Part of a small language model's weights.
Architecture: LayerNorm before each block, no biases in attention or MLP, untied embeddings.
Each number is 128 + 24 x the weight over its row's rms, rounded and kept within 0 to 255. Layers, rows and columns count from 0. Numbers have three digits each. The size before them is the row's rms in percent of the matrix's.

# up: layer 3 MLP up, 896x224, rms 0.0494, rows 568-620, columns 112-167
# down: layer 3 MLP down (transposed), 896x224, rms 0.0388, rows 568-619, columns 112-167
up568 091:085137126107113139140120165101135139121126138119093132135153155138126112200104140127112112130093112111144131133125158174129111179126153125130090132096132156127100111113
down568 092:071204145138162110117110125144122138145142133146121122146104104117159147108119131091117115154133151165075117120170126113158197138079103112115119162088131148129085126154
up569 101:123102061090131132109130082155135098117134122132130097097131148151146105141144139099087160148131123137127121155117122158094120067119116124104099135113122124124163110180
down569 097:137122134110106172125136169129116092136116131147105107130139118115145117093184105112146112130119141129130076156134155142097102105113121163132144141066103130132117117105
up570 090:147115109137130116109141118152103131098170116134159120164122106176142141124124143119133153158119110154128165119088122154126128099114172108154121069131150102112182154084
down570 094:157146150175116139133123087145140121101102121081157127134118173185165137149172083105124128149162154124143111128114156158133164143154164120151120125081100091127155133122
up571 106:121124133138144107135114172121116118119166121144139142110127133101112116163121116086108125134130102147129128150149156113122129156074095136146135096142099121115151143086
down571 099:131151145157139134104152183140167138172116144112128139142123134096119113081088119144075090143130106165093077155134115112106131089128170168151110148096126114126114115105
up572 102:112118143104079100156144146103166133114131128118147091156137154142097107132137125103153143153142106107126119166133133161107114076100175135137075147122164141103088123144
down572 096:111127089090128121144124103117129114138120089122118132128110123143105150098102110129182132114135112103085127130122132162116112157107123163128112102087168142130118116156
up573 094:107099110136125137121131129106148110107158077133115192178149154127104158131114129072147141111087125136135112135122120157137162125121126129118122124116118124128158145156
down573 100:079165091124117109106113104137118135121138156110134141113094130112115105104107125114129157166109119143140119108125156118121131147148104177122145137117119138102122134144
up574 110:142118114149118156168125152119097131128127171121160128087115114126180112147145089132101136142115113149115123145130156121118123149126090092155111139155094105117113128088
down574 111:132142168139149156128166164118154109144143119146103121105156117084136114128116126113127144130103102124151124130105148102104177126136164157098103122068096140171114123108
up575 097:122130155115168128136107091153082078133122150099091175140092113142116114106118062118137128085145124110088141129112129083126139112119142114182098147138162114141135182164
down575 096:112127156046141154172124126120103149119116155144126062164118131096166093184161141173149150102086138134107096120123111088106172110115121139115113109097161110134141122168
up576 097:177148129130094125142137155121153128124139120112119138121178160141108097131117170090113138098135128139129133086126156141122115152102147119106066120116138104147125139076
down576 095:115141136125124129138126126094139115176075098133125102164095152119136162143150106138105163151153178133133078061136121158146129110104168144118131109151157115167108095095
up577 107:096102139137177165125122088117123137135146125132152166144105128128102151128164182148155127115093120129104150132116129126141166123142163102159128137154117129125138088130
down577 105:159111081139099093133087115107137136147127134181180145101129131165136118107135112151151135113149132117093138133152123157139149117148125085151138164142107149164157087125
up578 099:128125115097119138138107130095140161083141094110103153137123099112138134122142130114163139068129081119118110107121109136120108126142099159120099110134112153106098102119
down578 101:168157116109107101123136169127101096119068129141151126114156117133096132128083132134138119120132122133080149062154133147119140094110139118129135162135119130139089117176
up579 092:100078126124137127103127111133181142124149176178131105142151127187181147170153102129107113095156140098183111129134127129144114158167113135118090101129139140146123130127
down579 095:104115106116129141138142132096131119148120157130129137181125126178115139111123122156139131137157151083139119104133126141109072139091123147126140144132185159113142105147
up580 101:155138104147127155121132134134104117106127165108179163156123097142148123133154100127120129120134131121153114157116123141169131100115114087091108107165109135168120167131
down580 104:105123129132126090132172095113103124117091125139156157136149145097217144123137084173156093132151142134127142145098134151094123144121146143168138178136120089100151106099
up581 111:101130111089128134164152136138149132109169112148149132125114142173114103147120109107133148100131134136070117111103116051172125138114160143178063104111142102116158157120
down581 111:143120084151141162141100125184151122163207124126113105119135124117105150146112129145144108123125109109098116175129093175131093144125101121158114130112099107091116141121
up582 099:144100153162104091158147122135133089135136111132165109138086138158160110141142120124155140140134090172121122152125151117118110135101122127120170143154114110126118164100
down582 099:184128120105115120149129147121104173159123110137091093131114142097116131106093150105134137177143090118119135162147128146124113113159151126092134124056109137134117168104
up583 099:136129139072137168132080134119142130130143135091106151154147123140158130141140141121143124139121095159154131141120148159139081111182133088103128114114141168124144098165
down583 098:123174135107134141143134106156149097138114109113145131113077097148153092140095101143138160143164175117142118125114122153127099140103150126172116131096154093148132125112
up584 102:120131081124129140169142124144145113125113170115137176127141107130097165140130179145167127145099129105089153136133095115147140147102134103102177128126111093091120134173
down584 103:155133171113151168128065134104130108129175197155152120147127149166134061090154183091112155143142116151117105143150118169113094109160112139140121131113135162150130130130
up585 099:117158095124128166113126123159145100132126140159155148146092112139079129134140091138068129096092116099135123124131148142137086142156130081183152134115111156101101099153
down585 098:117073136127123152150112142149158164138081122149070152144111122113093078131109121085170121103113108101146146138125119138112127112124136148117108123120142122132168121118
up586 097:145128115134143166173125085143097099104125130133121137102160111144078143150122128117135117126149106132119145118150093117085104130127128136120139093133129088128145108143
down586 097:078104118149134062150123135118172135155100172148077112094160121131124118126150116127106142107184120129097108144143114107154109173107069132145104120166128138118129101092
up587 105:104132115085116151100100128135139138121113138106188121135110083123118136151182136101138166113158141113090148106111113122138159118138097133173158126159144094120126133131
down587 106:153102105128114102144136100158180144085173146099121121109163146142168129118127120160107123096150087130114160113164128102173163172134091167128109132096093113106114107149
up588 104:111117099111148150112104157173132105105128115125103143127118121126103108123119151149088155108130128141134154110064090101184120115121145145139113116163141113104118163163
down588 100:163132145137101141094072159120126126105111124097106108119073152135180092142131111091166177144146175145090099060122127120125082132152144055134102140141147122145105084097
up589 094:146103127125138132139115146147120124151118125114162160112133157159098163113127152144151119131144120138145173125071177132183129123135111144150140150146093146112106102129
down589 097:099151102120122122098138106126141120128111150161157114104122166124142155122095119115158031136090118097154153123121138120125100180104162135158126163151107119124128097106
up590 108:150118112138150112131123095153137109173144098169162122110114123155137119097112139131154129104122113109129200153095164145142088137116157140155150134139142121078086140098
down590 088:149151147137112157115139126155127112118117142173167131115145119113138127095142144113131104110126135111111112142116108182156131096132110167152151106130114074136156135121
up591 101:141145133113118124143125100119105088100149109111167116115097117104198119114167108090114146135116131133151122135118132113139088097143138124125062108148130145156103149105
down591 101:137070113109117126147124170149155141122145189137122143136150133142134094154098097122143101135116117112126201132144149092160122132114114145149135158124129149133116139127
up592 108:088111067139135120073142080086107115130135070129113111150178136132151120113132094119132144155188095142118115153123130149154135117121137145107080132100135170137151110105
down592 104:129148098122135112131149110150126145104143172180132141150156161084111159117072143101121110110164152139184123126146126132118141104087144096109122169138135142087153125150
up593 095:156107117073112139127088140144121148111136159088127124165133140133152141120137118085141135085106091118066133141093101139096103121144101115113126157137145115087141130120
down593 098:139127139107099177161117161162154135115092125098160094121099107107138110139109105157098121099119116110115167138119056114144146131146118156109149137096171154103125127169
up594 100:108146133146130126090147140190128112163102103117095097108155180145127122131135134123140163126066114119103191139138117118138101102065085091126147135148136113157119138131
down594 099:123101105163113117139133135102103136142108107110112116151096135166151132096126131139128146119168124147100146107097107141155117130111105148143145146098141147159094089095
up595 089:113160147111131117135119149162113123102115170127133139116180100145163120112107107105129136092148116154143093131121199124133129147140131123107122169118130162150124123134
down595 095:114156166115101135180119106129104113148094128132100136149155178102129093143080128117102109105177136130134100140157137152146159084132137114133106142103121139102136135134
up596 101:137134161119162112114097128151088100145109165108152139127122108110132111168134141147074169072131112133113110153119149145177115149152138099110101137149113085106099104166
down596 101:166133114194094142172136137128137172147121148128092114123163201114119086130090111144151119113112129118112110108131144070128170135122105113160099128175141162117130141163
up597 100:117154132157123175097128125135116141121129150081176146156144150177171138156094159133166137114115114152108124156105133191174130113143161145137112153135108113146153148138
down597 099:129159177126107139126182111121120104063110121132115125133119157114128136098114120140147124103134121105111150121178126145134145135109081095120123131107100112136115169138
up598 102:141109151126103126173099141145115107142141104123165156110088175092158165085176120118121141099139103144141140163104147115152127132151114152142115113097091140118120177146
down598 101:150116125153095164154152150142167127137144153138157153126128159116154168102097176116151151170155139116118116154163112091140085132104090142116112122140134120139156173115
up599 091:143107132132119140167123137108118113101120092111125188130100125143104140161166131149134170129119134154108129139120100104167122127139103145111162146114165106147118125163
down599 093:130108164103095105104148098125121122128089100152125122113139152126124099144156121171124120137141129143141164126082158141128103156155151109141132109138110126123121133129
up600 088:129102193091098145110102078168148106136131190106112085169146186121112128130125101080128141101116117152134179142139123086124121141142153158112112122119119140122112118130
down600 086:160128181110120146138142111117086132135122157129116149191117170103119106108087132139102106156178152119198129142136113152138149114139119161129116138096117155086110110159
up601 100:129155110114140164096143123144119085121134136110125080156138127127103170142127097130131107095113061151129158119123093087121161152143124108158129177136151157142098117111
down601 103:124179105143093100143142118147099158120130150095086136086132167130138128084151145143122126109088153105113113094086098105088165142171109172122119151113102116092084130155
up602 108:161144112158124114151143073122094158118137132142108138075147161108148098120164146178125115132117103108134188130139125157069140110162128070131139126131129145126102138172
down602 103:136125133136136144151130101126103179209114145078134137160126140127136111163128116141123084128101090117133105192152113110122118132114102115106119119119106134095121142127
up603 100:147131124134123094133148112130129154132138135106123142105161135170120159121132128150129127125142133113152122116148090174077126141084157100170153128131151148146135126134
down603 095:113105176136141096174138132109114100120101086153125067157152149128118108127089126145104127112154148185121145152142178067148130120078111148144167099121114149117121094098
up604 091:139099120150131144115097091143100107117142150123117127133167123108136095152216131076083116137121112096153177147145121124104131155087108110089141153144077112148148145116
down604 090:133174091125106142110148103173096145118145133152124131112149117117115136112133152136134069163091142107102115100148147111123128158135144111135128173158140104133112098142
up605 107:106119130137131158165150105175187149153126130116145107114158165124133130111143148126112134106101099135101164128115162112135142116150103104148160165094154108174132117110
down605 102:153148155161148144137132109094146125094108109073112152103161125124121093145119149121144135183155088141121145132162169116110191118174116134143105127127122152193121155093
up606 100:115093132145141108141123157097121115085139130166120155139098121141083143124132117139073122139148137155118123104102139091145139125156088122175163134122109098111137158137
down606 102:114120159104112106134118139137095135118103090125164093133133110123126104154123109148147160131095082129137143151166127141080073111130133143084124173110064119179129114138
up607 100:161127130124099166114132133138149119151138107144113102093107118154147155139171126132152149101136133132123134183125150102161138112116092119134142116123141138144200133150
down607 099:106110088160123136126153133146092093083147084128132126114091151153145093114123091113128092141171147122102131130137101153168141093143142124150135147125163149153121136109
up608 098:139094107075116118150148088164170101119134159120157133102124147160122139163111159146145126124150116112093138113114106097120127179151127109169139163129157120121105104133
down608 098:145094106111123100157159108140162157157173089154109067117143105150088118146122104130100138124160138106100199128141138078168110161164144113122142149143145148137128123101
up609 090:122112107118109123132113093139128112094100122123117120156131139141131122141158137128122116137124115145137130103146132133154095135129100144149119158118138138120168111138
down609 094:114163141162150112095108141127156131145121147136115081136121132138118130109110133140098138158112097114120106107138142129148112157144111139134138137154129146128129090142
up610 102:131097153113133137133157080184125112118149117108133112117166128158129121144121158177121164113162117164120152178164130111130092120097123058132123158116121063174119135089
down610 101:165122140140092128134152152115155127084140149103099113151148136112120148121125118101147154110137181129142120166150125153145139098138051112148091131164149109149121098131
up611 097:119099122126153114103152088134120114103126160110144198133154102160105165133140093140100139110111153146129164116131135165134114118129180117174130142143114130149134143120
down611 096:116083124132118130104135118141169111125138117156162075133117168099171097109131124128125152120095135135140074107107152118139137091093170114089138162120155144127108115108
up612 101:189084152093160108127093122139095145123157128132156121141150075130099133142166129112112105149154120132146089132125103169099133133170119152129101082136112116131189198099
down612 103:115106183135109105156145098154138156125117114149134075125130110164174126139172101103111129080180142135103151146161128116098124118151089147150121132062130125123142124146
up613 093:115131120138129129148103133145151099140084179144113137188136139090122149134131113096147142119138113112111147147143162107122100117156110119153188055159178137117136092130
down613 100:151121128090104157108101116170122114159131142122128156106126152108112127078134108151155090108145132107131134111109121137104126149163157181111118125113147123161123125141
up614 102:128140112114122120106133105135098079148174166120147153169131111118127089155111145073104123127133124132072111176120121157141160145128136101126109138133129123145086136103
down614 104:117150109124137148138117167128136122128148174083122115176159154111128154136146178132129135120124148105142129127148118087164133123145172121105149164104150161059119079134
up615 100:095103101126111158165132116132103152135139146111163131111156159125131132124186128151110147102111119106095177122088152125144127114138120171147100047112129159127144126129
down615 101:102122098118101137084142172145138091170141146134138093113147108126135139108166117119136120105145132063124142116133081114176157159122144153125145150115100113139152125158
up616 098:132140130083123157159156080156143135143139083141143121130110132135133107157123097139139150101159090138148137136137122123105118120098132057112140107140141151085144127127
down616 100:174102123134089149127126127117139140129151123145105147137167178112102136151117145135117112110139154161161074087141121114145138124156145068109110133166111139133122122128
up617 089:124151103099101132127102146128132151119157147142141148149116073120095165120150099160059152114095139126142114137153133127129091169088124098131120116158098130084156120117
down617 088:125178148149115093108122114136139122174173125115119116153103147115127127072139119146143069131143138105121143147146127141124140148117126182120142187126117119128078084140
up618 098:104094144076118095165133135109085132072135147134140115151156157125126106181111122129114148154139111145164140143117140166161079162114152166169129092110126185118105141141
down618 096:110109128111116150142145132112108150081120147088141100105084147161191160130118095132158135162138147155079159133123110126108131085122129118143147126113126125148140133174
up619 092:140096141108159158110104142153161133133146146109131130124153142166117132102148158126127197111124129138145124130137131164095123118108101158118093179172083124105110120113
down619 097:131133187152135100109146149134094124097073127164118137156135139138125107078111110127122141124138162142145133111124136159110148147154144159107117093113125129133115102116
up620 094:087102055128124158144102095103133121115164123129121120095144124104122138173123106131118135114126092143133139107096096136149118138148132105123103154101120113124092131128